config.toml
num_hidden_layers = 11
hidden_size = 192
num_attention_heads = 4
num_key_value_heads = 4
head_dim = 64
intermediate_size = 768
vocab_size = 8192
hidden_act = "relu"
norm = "layernorm"
norm_place = "pre"
norm_eps = 1e-05
positions = "rope"
rope_theta = 10000.0
rope_fraction = 1.0
qk_norm = false
attn_scale = 0.125
bias = "none"
tie_word_embeddings = false
parallel_block = false
init = "normal"
init_std_qkv = 0.0361
init_std_o = 0.0
init_std_up = 0.0361
init_std_down = 0.0
optimizer = "muon_variant"
learning_rate = 0.0167
lr_mult_o = 0.684
beta1 = 0.95
lr_head = 0.0133
max_grad_norm = 1.0
warmup_steps = 200
schedule = "wsd"
decay_fraction = 0.58
decay_shape = "linear"
final_lr_fraction = 0.02
batch_tokens = 131072
max_seq_len = 512
doc_mask = true
train_tokens = 416400000
max_steps = 3177
dataset = "wikipedia_en"
Each number is 500 + 25 x the weight over its row's rms, rounded and kept within 0 to 999. Layers, rows and columns count from 0. Numbers have three digits each. The size before them is the row's rms in percent of the matrix's.

# layer 3 attention output (transposed), 256x192, rms 0.0886, rows 125-167, columns 64-127
101:501510467478503492500469514488520459542498537514517478517476508475516540544507531517494493522484478494484469444524502473554466487440518475480504520493528525520481498536485525488494521523514542
088:486476520507485531496499507488484553504498531484492546492510516517485524514530450495535493492526511483481486501479527496523482553512503519507504465467488504491505487508463454475550497478486441
091:498501471484553548520540530508496494494483487509447467523500478474474525472502560467469499517498467488519492488493489512499499485505495497506463498509496477491485494491479494486480501550520470
096:527498485517493488488506478476517533485481514500470516539510491444523514519497502503489526527514511509483462531468507459478495499486495520491516490533523500510481471502540517485522548510477556
091:526470525482505530504511481526509518524492464483516521459509475492515528569496484549526457490478510537514503530485493494528489544501490518495492488498483477470500518509507511516480510464521506
099:511469462487535508540498513459525521455486513482490501505514538487532523468480494474481509470472512471465518494486471501503551544495506526490496521494476485480539551501470499453478518480493501
106:512499532530507456510485467500523510514528478504534454476472497524478524477536535520513479518503489472513518484562498482504516508492522532459504432527518476491473481522518532517454520530511522
101:513514534508531502514466482504489550515527454484531502485516495532501534432462506467502521496519496525427483533536512493462499452510516438491528512505474461515463463500440493510526465481543473
099:471531486521497529494535499458511516507478500491474535461525530515510476452531472473429449550526496476478503510475546540509499477497512520518515493512519492526545509517486494485536506486450507
100:494494494495520539498452516515504492501513497520506501480492537527460496492481466535493494532450489518526485517507525436464503488440479510517493548540480540494468500485526528512484532529512505
097:488506511469538472522516489499516544516494487530503505462486428526500493544533482518545487482502482470492464462519481520490492455509552489511462482484491503542505534456505481478464518469535521
110:516488502481496484503518535526498475529499527518500452490543489484475509533470536496484475510476529487481508513473542482563491501485501487517484542489474513504517473487476521509528492466450492
102:478528520469476480511495523478499473523513546497530474459484495525491476472506480508526455527581500499490519495484483519487514477485491501484504497545509495508477491485496458495514471512505525
091:504515522474515480513506505510453484491521510534531536465547486527455505488506485483482480527566501563481458502507482486523498531485492528448507477516504545533515512506517450489521508502449534
123:511470515491497554510541521509475488477492493504496541477538545503460495519535453467536459472467525494504525509480511545502482515451547485526508506505494523479520472496506512527535525527462489
105:523495522507475512525509496521499537510492489477483426471514475510531519493456517464486512500502473493465505510525464522513513484522545519508484453498552488520486507464490479488487482478495500
107:520484511493457494526509455519510500497486521528490471493506514513520520490517473515457523529445468476512465504538511481440520553493486527522517500493461509501468480496474521480418506489493466
092:516496474505501504455444501538489526453490475501506442488483492528503510496456542488512533470463550489522502535519497486491491522449511526466506528518523533485503529521501510458511504476491550
100:541488511466483491465501480482513473521518488490454486514547506508494509492473476495550511498460509502506494502480532480509459539561505502479521474514496475553490528487475502493481483470512534
101:491472504442451485498508466497487508506514483483490524482484515486542516499528463509461483494474511483510496506493473525470536562470484488495490491511497476534491489525508514519487485485535492
101:515501448481504446556515491546465424491475467465457545543519472471511503489508540525539532520512560484471501472500519527503514495507445481499502483492485502492495505507496478474431508483517522
108:540491511452488495525502445481545512522531487538522475493485508507492496571511516533515493481480485492512476487513487535452513492457491488466499516470485489545489502494494541449509517491468518
098:494592488489561482507494471529493524546518518489474519519507490505516504503494531497504497505504505498514514493511472478484461460490467490460487520506531514493528509508530497518451501540538496
098:512493504522442527521527478565516474525516492514510512525484533518500490463482510543501492502524522525471493508528515468505515504447504519515518509491474506481541482507493533516522498571526465
101:497508493474534517508490496538538509472548485528479537526514512469477477505489515510533476538518515503513507507515439509480480516497487485523455520514509493496535464505527514505533503517499528
098:499506498495511462508495461456490502502463498504513557540511506459494507489491536510534512494524502488499503479479488471499511466529453485471489554488497506486506473464488451491496492439507536
093:521465482479478519515471499489471491497482546469492497502524460530506470512515512491512472497465547520513503493504514465481470498543507523483492493522518466453529513460517518470518514529516493
097:546501488495458520496519485472510495526504506488477499510526514504521508504480514489540479468530512505466528483500494521551507484491508481506499453567465534457494490480512460467479527537535510
092:487475491512498508520516480452511500490493516520521529472478485496470499488505482465510500517518513488473492516500496495507512527484479498483486482511519525539537516523467570486461520463479522
102:512468493492488520506503487512497514502487485539480475451494544450502517501499522467476473550459496532514513532496513510493487466518504464529519474524474483531497480513506434474492463478517487
086:512473524483473514513470500498500483483535479485516538500545560508491496476503454489497485502507509501486475540519532517516509513524496483455484485519526475503466526492474474491510466481484496
099:504523523550542499506507507525519478490482485440479540478524462482496499469521514477499481481521486508474526534509503496518469534539508460451461528480497542451485495481481456501499470515536450
101:506456481482498542535542483498500503455529544526521501515519516526476472452524485537527543512472497527480495542494515510550504500490495513541499497474476503512468506515506499495542502527520525
106:506522480493506472505479504547501489478496538496543463529502459486522508522501510522478493489518420501496509500485470529538493474475505491472502523485490531424513485486474478519556524467466531
102:520514464505496502505504513507481488501473482502502510485496447489483499546478475501508515523507475528478487558475525501480519517505512488518560460500473521529469485487459437493529504511510494
103:499498479472462467507481499520511511491545475512474482528500507522530525502522485533487512489545467458542513446526469526497484461474500442489466507484506467483499497442541501530467508541504497
102:497492505453482455494482482486530505491551518498477492491491494497491513507539504518506464470479436520536529475495449498511472472522505485512522468517496522472553506478539524485466522488514480
104:529537473491527540486546511489492535502488553471506514517553508510500504489504485501478482557448503531457523503520477462518508483500508488507520485472477523516466516542523499533487490541467496
096:511503511476504504507510530530513482488495521495487499527455503518473506499541507512452514463450520531510461490501483507505499528485485534481507509517524542464452480476506515502493508486520504
096:469494524521485533505529476521508516491502499520497519527523492462499468497506528484505487520501489552476542490539492465464463516474464476505490479506494468475481504528522536523454478515554497
100:516492487529493506493525480459469503511493495509468527469457499527480525457543491513523489523532541480434534528537495520535534466519498506535530529485504475500479526493488461465452508507520470
109:527580500522502488495522489499535453503501511477494418496545543466475519468512481508556518516520553514501512502480479488493493479512470496481504499524503486498514510497531520506496503510505476
101:493495467522557495501466497549517478480440448498492460452502481551537514487492504459484480494515545477505483449519525445516513509529495523529515495484479473503466518480490474508525519531460509
# layer 3 attention value, 256x192, rms 0.175, rows 126-168, columns 64-127
084:472483479500483484509449495464527518490521513455482494473505496491474541524508498501472483504471539526542472516511527460488512520495518479497497504495541511495511494519490495483512473504475534
089:480453508543534522503531492498533494515459488536515466498529493590504478456498489508471503499460510458507545543511507506489476538514536484474491487522476490517508496480496491440500542531484511
109:499474512486488464501453477519521519495539504507504486481512484504494452461477535496529458490471503490488492542514470444467481474513487493489499507489524475499501503493516513506494504492485512
102:523498501507471501529499486505520485479482477525493545496479528515519544519493503504477509511510487515504558472490465509505490498477494521511491450468469541536488498487508534512522486530505463
112:460531521484496511493490478546495506514504481478534506499482485515475521531483498531491481514493499528557494484493462495468527488516491482488525503526514517490495505479530475499499492471521481
107:488480474497491534517494489511511494514553486476489479451527549518524524526498499471490528489491519492475503527510464479481428475524490523517508509466495493495476504539475527484525499472477510
099:462510553470510497473535542483508476500517533488527518510508502508483488503484516549527512502504517504504514480452482490503534481484470535457495472544536519496487514479526485489502497510477520
106:523527528519471476525454459502485482524457492490540517534524495499516471480497498514515500466495523491502522495520471527500514542473485467552503563464522493557500528501510501488497529490562501
105:492529545487499561502560498487478500518511497501518531494519483506508499463510482496463479520473490504492457480488512507503508504483521508468542472486520515486516450507494474503470486515501460
108:515497481483464520528539533537489496531452464458512491491499508508508490487502490495526505527565466509523482501495519520469501487497474515518516482521470521527477489509489491481518504504484524
117:524514497519474501511510508505500527494486524535511494472476500505513481491510499513470510527469489563461489458536496551479507507533469501493489463495517468509555532474510521480519523526478457
109:491481513517455492507504488480501495500514490537433515472514541531430512531543510523496534459507468523501513530543476496470525490491509492519505493474505476487527470527454501526466487542505492
102:515475518531477432509463514509552485475496476460473527506511480522464548464559503522485463510478500510533527480484511465484525501501530476512486474491439488519510515488454540470485490513476489
116:507520468538494473494507485493508488476478479472484494531513496478482518470486534475436464510483486533475496473497483451495516542529495504492522521522518519516507499479476530496528522481517545
113:468477480480436516462526518512510511474534478481542534577515529524497532489545480518487505537496509533530540516487530513522489502480475477508510498477468510535474472487511522483515484467500498
116:461516497466486513475501468526494482520529510517497533529487533466495489502493522498516506472511500515532517459472503499457461551522484517458503464509543497505491477523542508544498486520485483
104:476465556461485566488516509523500548541515514488504509519518506491505428500475470463465502529485514519508515489527464495534522513490521502483512428499483506450545499512442463476523474527473477
115:445500499502457508502507561501512501453591474494513546481501499508494481507556497506470557466501520488467510511484497521486491499512508501533526546492495524474516488494511535503493504551485526
104:479507488516509491501517506479522500464484514531499489507512505521513485506480482498524481489467509564494528493490468492478489500543498545482503461537499481524458521430489458471487501465484520
111:505458475540492473473467485458507511522491503520518489488515479504500539503482491464481548485518512501513514504469516496497560485523510477504475495488544495481490518450486522510464503499475492
108:475493545465504512476495525472495532484547518457454481516537505456484472479492508526499510543486528555514477484529511479535468488545506515467505482489493491495528455507456508503498515480486480
102:511515453502529491496456460450471471497493536474499504530513481515532457489519522493512549531495489442493497513478530483489482514487496494492476495493454495441488515474513477477524516549520487
111:493500516498497505528466496490506534506466546517465478472495472515465524535482449459538527528505474493503543506487481536463521504544523492539468529478521534503514515493456462526522494456485485
111:552519528494479482483506497514436501530508543494493517514496462525490521469561467480484500449517508491478463534464524513493537475514502544518458490497503480513495476484522463495507501527518496
115:490481485520485489499507490492487517502508494446489475480497483528493477473530448519469481444509520547521523536484531456452499477490487548553501489502531494475512497518518510490460546505497439
112:476484506529539481472555523504534500484502514543451530495483465498522507536509483512494544499482455477493454530538505534461487499457509478563504496491509482519501450483509515486476491537507563
114:484492481468485461519506477468520483513472494469464484463476530477453479526508551513443504505520513499501509520518530463444535515499502460503541525489513482494487542474559507516484456468509518
097:475480513496473482496469504492489515426512505514520521502515531482453518492496505519470488532526521500433511504502457487531490490497474511518533544480459509520518513535467504485535490507496487
110:476543497496546484459514523498469491523483492446531539482538485505497503512544484485510524508549480514506466549496478532482541470429516486474477475513509497522504492515482532554508507558485452
098:506516484465494499477504460523533463538498498503520500512548484516529536496493508507456505539453487499494495487517547558464508492483514499495503500514489508527508455512496501514468520520489433
107:488513499513491464498493416544525505480484492518501514523510502490550471467491469523474488515530514507513475501483539520491486532488488490503491477537480499478502487481529498526463483433484509
111:491518485493489485495540558506515552515529468520457484471510483522507476511507475496513470516503531484496543456538505486487517495521517501551501474485475479462504525514481490463480503487503493
112:511498510473451498537523504477478498558485495489516478499462509504504508480556497480491510505510511514535531512507461497499463483512492509528467526445477467532510506505481495477506529518543494
104:488469472479517485475522505505519460524527530513512514497454520529525510455486532520452520488505510473468501503504500534489501561525504487484505491489501460473542519453439536542486497445489493
102:474540517535531510499494496458503520470484489456524496516480505476519489513495504486508486522482488539501520495473565506481440494501511524489516490532508500547451553508470444488496494460480543
107:495522508514539516461502488475517535513518456482499515458488530484498506525494526513497494495481524489480445490515462516469469479534525499512482497507467461500464524500520510483478483483482515
118:541442515497482510512442529488467512498559501483496519518499456488512513456490522505519492493540484462467499542503494505476483520473534494509536502495508536481547485461510510504517485473461499
105:476512448502520501511452459532487537488515485498460522488540488459451509536494518458502515534495483479526509480489476465494545503494480466505501478498514475517506525470513490471491521528495536
106:533506473486529449488467511514493496495528476490534519486469477452495510507518454479502514517526465458485506513501463467500480508494580488519474482473469526498508458515480506487532501467504477
108:503498499534494530476506492419517470553535505478475514497500526501517497497484466501450489494520486481442503521507539536524501493516468531473471507485468492468528493458512487563492471500503517
114:483481515506514456526469472507498517503521498524516559487493516492483521521545512496481496484459494451516481500531493503490482500490526524548506456495489491507500519513500497501527538519501512
101:479488467488487502545526474514496516492510469518508538547503492497542526494499496510500539530506470509540500511477474543514507485526501460461535484485541505512520505522493523503482499482508539
118:506423519488475527535493545492536468509498472503522560494475514490496484485532488486526513534490477508529533503480522533471509512504497531532491483469485501474485505461511489465517479508493497
# layer 3 attention query, 256x192, rms 0.193, rows 128-191, columns 64-127
099:458517542504484482533534510485490570504517489480545502510508500534465466521536463495488508501495518516493508533498511480509507478492532484501496528518500472464486477484511470419508451472522501
095:476531504500500521526488496520464446492432513502520529476544505492521514478500501504497481477519490455496474484585475533527499518529510547469494483496499479529545484492484502494496519491508454
084:507487505514475479540479508490525511488517502495486429458488517494495487503579486503460480526530480563489529490528524510506524513509527489504482531534512474493507473489525479490500496510513520
089:494477568536482506490483516497488525504483475493507504471507503503495481532520576512530488488447531499492519510485499503477498543455502463499518538538474468508471448448501479507488441480486450
084:446499500545508483490519513472516537469469504505508463484516497519476499517499523485480505495504546506509512510528535514501506491448515505468550518506558494500480504507497495420462473490519475
084:494479529490422499504536503447534515530505571505508506523503539529517491486518501480489526475527514461459527518481534464514551485489475489516511495494473514518476492493494499524504520480462484
091:500453510497521509481478509503496455503531443472502515509507533503506496517504506507507513519485527481513469485476474493476513522561531509514489470522464512548500496476506486541542523492468524
100:523506494474505511473504495498503535540513492490527441510488519497508500492543519477477494508476500512502502516497497498511457509505470546458467494485457497544413546461478436487530529514489503
089:537535515486520516509495517494449515523501506506470501484490540456544505547470492492511538536484521471530465491470499503497480502502522484495461482523518489493484495487510499507558523499487483
107:513448502489497532465514472477520494471508491502466528521495491523498503495555483509527498469498494505493480489473484494453466514463539514500449482498479510536519506458519488490486533542512506
095:490443513501486496530494531509517469438497534529509505496529513528435492523461529509515532505492520490500438493500506532531472513468524517479540463519504463491502496518506478470492488532523452
095:463493466510527506463497517496486477526460472522525542523499489503481488477460518461488509480480491483471486525487504528479506489496517520499515477539522517447479513510507495484490487524500489
104:514518487501470483487485490443543513493484520498509483493515506512524519549493469485559478521478561498497504457493561463570489473488530496526491505516524496452470494493442496479525507487501484
106:493529496488486455517471548524506540536468492496511468476478452505501497539489480494471480486540486544500499504506543471491484507479492450532502508512438506453496483548459514528506488534474483
114:476459493490524481487464524503467517498473461517478545478494441518483498544521505488480513526514457531512544471507500492473463541539514476481497496501501502475528537497523507510517516553478535
109:518528525455507471492523506497495447556518489499518458507541525458510518508521478491480537467490512474493507530491497483482472479522478495502503518544467513508498517464490528491504473451505488
106:523497498515509478458500505457517539456503525505459512482446491453607518524514526535510501487497505522497517488527474488510546550511522471478449509551521511523496494528497467487513515531480496
105:493546506523447465484502492502531522531467520474466469455521489520502522544460529479495520482510498461488454481501499486516538484519502506480501517503567521482482509522460452537489535449502528
102:494504513487500485476544520499494470496511459496506493506558521501509482500469483484511510480530519537492454539479484480537487489506507517508452509550509481459489504471494475451511470517475532
121:511513523485503533493465486553479451525527490499494514488502498536497505505484478510544529540460511485501477468509456510515475486502515444544483462470490502507509485517515485502499464517506467
109:504513505508538501531464479510520494471470467484488546497538492516530465501499513518498500508543496508530522473520502534519515496453482504522526527523511510502562502542463490504508495499501492
113:465508542479460504526470497522486507502457492491558521516438494487498535506486480494482507486505485503467461527462531534524536518501480547501492464530530484490494458544452488492507495468492487
108:538463499454507509523532457515519506478522510465495438455511529468460533529517499513528523504533492511516494499512533497508532498532536492513512485475483494483488494496518506470491498515490494
106:498535498493495517463501560512508522483537511493488493520514485473497492466484546525470533515511497479514439513497495492487493476556525503465491482503500487541527545501514490477483524486449485
124:526539503488487481502531517473479479523508504524505490530502514488514460492491535529501490496533551477463480496512516502523465482487515479518478488480519538483509456511498515528512464510480500
106:481491495484522500487547485505504494550518491507517504495513507539484472489492471500489513536532453519472543510498484501504466491492510539470533468529473473529508471490519503530452496533536478
111:482496512485531536496504511516482514547501527469496525512464523510529526496486495506470505533507473471486508482510480526497525502496468520514472501532493499487495541487455544523500557514536506
125:538518514485504478475506499488498501473486498508518491520503549524466469489461483484529500545480509489508503512511468524554474469519541504546536453477499464510502487530472482498512456481492489
106:462474506466484507513514512463499475505488552498495546538486505506457501573491517526544496448505499508492470486500489529533507494542552530498519506439502521534552508467513515481495501509460458
116:489480504540455520542488508451511529493506492504467467474485541525531503490510420515451533543491483523514495481497495544519503469530493470480530502509507509520518488502463539457466482449512492
117:467451493536480500487499487488479509487485501505513458464519488520487520516484512464516482505505469498503505491486480463504497488485500505473514502527511530499461519518533519519562504520477507
110:484520453487466523525547512496524497452525500499497504511495494500565502470482510481477515508524536499495475479487554528493478513487462519491474464512474518454497507520496514510516543506477489
092:493498512488522480526497516489527549464493496509498513502506499473496507510492525493500514477487512517465502465506477442527540551503531520494493504488499458478524493500512457412512510516546523
089:494512501508487511485476514514508547485493518497484456465485488507526525472497464462507516531494535448506492530488529452456480490495480465511532494521476506492467483523501514480505482499548519
091:471507455522472504497495537502561545479465484519508489498510478513479490503508470485476468492499505508433504520491525516521513489461499447489507560496527485497499519507496493460505497516539502
091:518506512542478474526480512451488488523507491511484506532496531537509507575503541491475485473491486496489504534480518485507513469459493456523500529517485532484484506460518481536510469480461501
091:498526499473497498476496506524542513482519555518509552491514531427506496515479475497506531481550536465502489491506464464482493523493516490504521491497508547477541488483543564521499505517476483
099:468548498509498495526498537485514546502494520493493474499507482528461503544493448478515510504530536497523515520499488482517502466472533486510495499529507464493488507511547527518498504505517503
085:530478495503537533531470529507497516513519515511499452484465477525519478524520486491517439543500510526483514475494466494520527499498541503514490561533467463458477499497521508484493455487516519
107:517485476534479476530495519521568495481481506474487474508514536464504530464509494487476500499499587473468500499504481470536563473533510495519477524488534512474505493509536501519500465508507475
094:531417493488522518495496528510459485490508494530481515508457501500490510461514500483501517489494529487522483478478493471501505556503488578531522518520482515516500510489507545519520519527488506
107:502490507498488515439538485534493484551504476499529549521538529503496508517521488494472470487464471475455515483465503500528487528500489465557532495483464509553533500456503515470531478505463521
105:499457474511547541495543493519497514511485512488500459488529517483523513461530518486479524519456497493449486449485520472514523496472511534498505514456463526528502535479483503483530515480494534
111:446541497513448507519548520496496505493496493484502517477517532533501528535484494491459459452502489498504489514534543494478478526480471543450527494510483571504485480556435501548497494481498510
102:515481515491491496522514537506474520490477503489493518494515563499511497517510508491480493455496504508537490534502492432493501571525478554492502582490490498549502500487512512512501546520456515
088:510508477483496520506499511507525496484517496515497493489490547511528461490505491504495496498514495515521480547510514488506497508546469531459518530536546513555493506497475468529491504458472497
115:471546545517489522425500522505527516512515481483493501495493520567511470486482486469520482517508461485514522509486516514512500518529505498488489483500474486437517520504486498438524495435510503
103:495491482516527504496487489495518540535503503501511467528456509494507527459530515485524509505537459492485523495488509463516495498505518468509544471527518534552542519530480503550512497500468517
109:483464488509519514464496513502505502451411517473466479479496525498496519488504488524536544507528548525493481480434504477504538576504511483472491525511542519539492495492503451537522520558512509
099:520485520470500557455510455502482513532539499504516494528516554514520489506495496477463529537507522500456438509515514474509509495467468492524514454516499480478494569514519518503447444537529491
121:490463515526474503482503561515517530466513517482503502547459527487506456458513464497517500519520508490458506501469498484513463518443535476499528475488476544445553494461487510473494485472512535
115:462503468495518473549421498521507501495494467500507516528500493487509517473519489484535491450508491483544498475538485489455477490502495511508471492517500523535496494481489545539513493542508512
113:524535499476508498478482499494516468539506521524489464441489504468508557467445485477514442534519499509464489501486560512535493553521496473505458544501492479490497478536493526506488488467487502
117:485538528501541507511490497476437473480509508530459475561502531529469427513532500527503467487518493476489509538536516494455534529512485527446491535551517496520530494472490466488504519461500516
096:512573506534492473521478478481562488533507465532499470482445500515502496484508504521521513478489508460507511470486483482499538495472519532477526508529485487495512500512512509491480514472441480
110:453489457485535493503527529532481443497507519496507521507492529499480476478509493516507505492476457444527489481514484490541474486499474504482498490520465473530525524507554508486551502495476510
120:470536518499497476544471522536497447502483499510493469448497556546527499502498474504503461530539499511472506508530533557501503491494552495506507484496489488492561514539473520491485513501508528
107:549496477507517450504522516505530473510507478471524512519463502524516469547489486540491492512554516486504504507488516506526499491482482551501446484515453535528465528483524459545523521479484477
109:500580532471509571485497511527489513473538512496507515505525487479497475494483494517509499464495468517470530461476502491491497526520475525499452508490466487466538477534516505545510523494530497
116:524516482433519503536540491519499498483525561438501496494451520496546538474516496509495516499475489490422522472530524529509512493533505438499479500542540506525535507520517512487497503515479455
117:445494480570517448482542492483529510483507494531495481505496489481502486504482504495505492467509473497527541503527492467491517500515476467502484496520490433531572471509500488534548518470522512
118:505462491482562532504504498465456485486493465511507513512477519475462520497530476520541482530487494552494497487506516483521517526501498525498491496494486536498523511473516526470530533535472521
121:489497477506544463514508491499483516498514547500444486503515454471522494527514513513469482528488516491523492542471509497493529519475494510482506537503539496479463537481473474527477518500500513
113:500496520548477532543508522443516464549514488481525497459524553523480506480511523523523492505573479518494494537514498511519493493559486477501477461529495511480489512498518441504520492496458489
# layer 3 attention key, 256x192, rms 0.189, rows 128-191, columns 64-127
103:512551496500505483421512515484499438484493499520491502506494500473463479457480532516484505513506495500508536464455512524491499485477500480468464500561514556511485512493543444556511539494496459
091:446470511520463465502494527484499483498536508528501539517499471525493499484505518523505533519510510474487448494486518519495478506515500497506532519501489496530537513433484444497532483459482556
109:469516546508515466466510515461494490506483447499501514498503510516504509549471478518472556493448512480523487499450478516493476499450513467529496495472509461507462513516509478530486504458477496
089:539532499467516476489499475445473488463508489504498524501503492442478505529476477502491516485524479500534502501526454451509488486513544517500499479469533513491488524515513521509483502545467492
093:507468514521527518505526490537509515528499419515493491492517480497479498512548545468543512480498500456470533507541484521464519508515493514511481489484469509502460512464493498524486481539499487
084:480501498514509488520524472530491465523491546534515485475465475489508508439498531473510458518535465505425473554503539537485517553495479493447525506472476508521488508492481474513496516500507523
086:530520471479490468495486490472536489474473511519508517493494510523528507506433489515474545507493484477468458495501530537452491445489531482478494475485539460499470486493545490488495516498508461
093:528491459514498500525480513483509474509466494520508515498503504474509513509482479468599481525505494451522483475560552506490484460490495536505501515493519479461491526534506510464533502540543502
107:494487499473572529470514502523456567489517495510519534491530460438525525490510513512477525478512462510496518468467478467484468476516494486521515509484434496526515528471522500499525483546455588
105:462499515501548519509479480501463524506439515514476533501530519520491503519510493501491539476508553494504481478462482485430484536501505463484500460502535455462542487523512480468492504552512511
109:533561530467529483494449490506502488488518508533484505501470505508498536510479510478491515462532561459502465503487478453516494492489532462521514500471491503521527504518494526506470484503500489
110:470461450472515546528505489466480510494479481490491486509504487549481509521496546490492528523491492468470531471466550472470508502503521511521500522498514537508472517476464483506469514529524500
123:506462470519535549475444507519494495497486519479508519470541461472484510496518491472485507488497493547459464495462481476470496515464496491495487507497501504526516535534532467488483500532480495
103:467514515478477503515511490516498451508498534454451439461516563510501514532479487518473509506497481520529514538478541499554475473521489492476546474480468509497492479507484515468531503505503433
112:481499443480457551511504484493485503512467476515509527503492509461498466527532488497454493552476495541460523502543509540507518490504538474524494504521486514540501546497510559523512479434514526
110:491558477510483523479510462507486480538526509490498498486487499473516513447584535516542497487488470499520548476516505463515424544502500530469515519517460523495477499484489544494515486512450515
109:499494509475508498483476520474508543469485502497479501479454516507494491525518462467443506507497442522514526552508491487505489515502476481491494550519496518486547460502538504487494445501540548
108:525496512526504474455470493531505549498464484511500497471524462506505520513512516493483503525521506504480518439496449472477523548475494552474485505519521524523538501437461472528471479485529502
117:500469508522478477495519535494449526505522496552497553519498483535501462513510479506506524482472497490532488475445503467517480523466480487545499501489506508505484514518506502509496487497461525
124:538487543518543476436464510510479513496515450489486500487515481514474545524503488495506493497485533498473456478483467420496494522473536480481485541501450522555541510528527531490549503526498532
117:515542502481514505500528498533524524464497474517471486495482533505451524495471534498482531495515513504547484479506505511506507505450508494508483503458485536553502499435495475516475488484514470
108:528493484505476515478502525473504492425464509494461518470489456468524529500473512498508496495508466518523507505461508524504538510475512523520521473490520474475520486502537533524449537531472532
110:540499507466475472442508494476494476506519521522525498508497503492492515496481489497546541526488518527523489483491482468501485520564486535476472499491447487529471514489511500490505528508503549
113:506460514511531510503523509488461498477546465522499429506482504479455523487489471492508490509559474503496506520526500491510500507511503501519487518484447442509552503519496498487508495516496510
122:472507495513483528503487524449500502478505480474552520513494486503483470491564473508502522533516481511524497453507548546513459497504504511473529466530528487523482456514481503506479503525477506
105:517529531525497476520577504498455493498512528469546490503493482514499490507491478544513493513496505487467505516507464494537469494494504507474507502536488534508513470463477464529441499530520522
119:435546495514496535474459496558500526497507487516536488479462496496550468460483503498465518495502484474462466492462512509552519543483494492531520512530485505504502502507453476468515494489508527
115:498463504485542534494476515512435476496481466504505577481496510498543470462512525504523521493512486518504504526496463529455508492487540510505508475485500526541509517509528507502512467517518499
113:479452526498535477480502523511493502498500514552486534504515507492458500516519464521493485518496471451508524514483532501532544550459517530449517461453445470469503522499499481546531471480493492
111:513489526472506478484498503490506522531493459488462474438467510490538508532500508476533557468515478540492506548514452481485482497493513469518517456486538528538536481509513557471483521483491499
104:502494504466487520488494553506474532501495476523478515513421545554539501516529497518524502501450508527478510536481522456521493519511511495474505502515478484448495539445511497515528546520479525
103:521490478542486516515492533504447483508498516509501432529509489546547516501480506557483545528487502512525443454476519503505504500489540522494478442469516515500537477474513484454498498524459508
109:549498457520480470488533505482498479463514560478513503459482497504533507564483511525448535537553516492520534483462474488518485518447504503459454517495523542483500489484490471500487542504479527
089:478522489484511517483496491518492525500509500481545510526508469534498497490458473514533528514520514488470480491496482478510497571466572496485507505473518518477467497483496529494495488509489429
091:522506465514482490470497471467497514500508487512490504463458526510517494512532500506543487508479502465539519486492496518508503513497494526547500544530513513464446519463489499571481511491503481
104:503476518505546553514502536520488486488484487498499476518503462472485471494495509516499520519478479480522502504473479505466497483479457485487504530482485498482545479474518504498518489521522509
098:519519479500515475497479522507482523476500511463541519490502519495512569500514510514418479470492503525465558489494470501535509529516514529490515466522470481557500497473490517510513526503527541
103:489465475523477505514565475502498494530449516471484496492515492484508494527571507490474546496533521493480530536482540489503523489488495539511498554513503508485508514479470491512507504462512515
097:476557485521455496504515482498448505491455482487516493481488517516525512589510535520506506538477513494504511522516441525517518516522488471487470503510532478507483471514503495512469490473462498
112:492518517529478512523459492507498506493498534485551476496505533526493483494515524430537496501486502517463513548478485503473512524549465498463474518506473500487502485508509462486522528522508515
097:493536512503530526476448529494533487523499464462490509459506545584504546512483446506486526512478493486537492533515515505514519472466536525481468473503514522568466482488501478553508518493490520
107:486487478462515523482536486496542511492483474497489504495532495548490492507515525541452508502538435525522568511463543527496451551441525477520483541472485524483493502532471482490491498467507518
105:510487444504468461506473531528512502502512502514477487481521490479487547489474554518497476496494488492447473434508534503481526477485467553525553487500532501490495504474517483459496500511489538
098:447485469471560499512516501507515545502492503431461456514507500462479475434478471528499507471473446547478487495482534514480499495483478475523509498508518505491527533485506496525494514484526483
093:482483542496507481539506513499478484522517558554525459528439506534509478502512482505470454518509524494499512475498541510521511511510445499538512484452479489487512479547509507502489486497464503
103:482496540531477500477527536537475517484547521495485528488461494511546527455504485470494488503531497456448490524475472472488489513501472538504487520519498476498534489508533494516514454515485520
111:512461489466486500476570484504545512508555499451494533564480492455534497476535502507484520523532470526499479422457483486559508483527474507475497506484491520451513485505485506511486493511527548
103:519497506458467500476491519437465514523475531510524486495521531532502520494484451502482509492528455475422506528494531504437506505476494520466483480554513537509498515512475470514495508505471499
106:522471467464467490510494474514523512524471505488522471519498529495485490501504524522497505520528510565559521518474530500528482501472474462474540507498502489521519511476461467500495520504511509
108:490488529494456507510521507533481497474517494460480495505558502460488496537528461506510515507501489508503523503519486501491508487525508537475505499465522510519514551503478501438431542549478497
114:504481477511470528515529540493491523506487484486518514502515530434498445513522508529507509498549466494514469503494512449524513494501546549473505510515482504510501551490469520461510506508519465
112:496516507469487470505491478541523445514486492485493492500486465529516513542537497552497493481488481470514486510536503459478509461482510482528482499529527515480527479511437527539540528487539482
113:547522512462494511465475502518531504491516509477484465454502527500496529459536464489478507530473466515478478502429552516515475482497526486500476492519540532514520466543496520492498469467444497
108:535510510549556469517488536476484497526561497545536511525480499494508521449541488501532505534515484493523505486501513519505490482477486511500494473499492511473458481472478515508492486488534518
102:470455514464545475516497522516480491542493489477519488489472514537521507484520457495490484510462472483491496470462484500505508478463512508517474528549483493500491514473489496512510512493519516
111:491499536485502526510485544492500488497545510486588508511521502484463491509507520518519474491560508517509478484498478526534502505545528556511471519530478506468498561478511512481534497516500478
113:505485525499510532523514542479490504495527467518491502517506481492505505511494552530507510497503501466513521496540483452512474468503557509503495479500516513497521472503563532508529498516489515
104:451505495513456543468507502493477549523500461480534535487524529547498542478507503476501494529519483513504494456505484464550520520445452500517491517465497469493505470512516513450510501530515534
105:502497467481518565500495516481498473504507480532537520492504527460521527483466503533471491522520497474501498491495535486491503479504458480488495473493546545502521501504509557545433483485511493
117:486538484480478481486490480496520484526494495549501498451552494531543463465514493520451516469476468504521502512487542516493541532481486490511481505537533479498537500506512471487460476537477531
118:477465457458498502492512507510531524533492484540550495504483489452508497515518467504506492521534517502504465500527479490495500482532504540535513516525517463551514532474484508512573500435509517
106:515521489512479485528503495448454499510469504497529482498531496532471496509493489519463508492505468481485495465526539495534504503504515559514491507516479508457550510497471487492533542463485534
116:489496511572488487478459530542517537455528524515501517520515489482503471493467508533552515507492520489473474511523505558503528466517478520552536464520508496450466504494506462493489462548504505
120:520558553544494546498519469525491528467519533499504533483500504493464496465492433478472495472513528517482486479513499477487504526478490449547466536530499544470540481531541489480508542538519487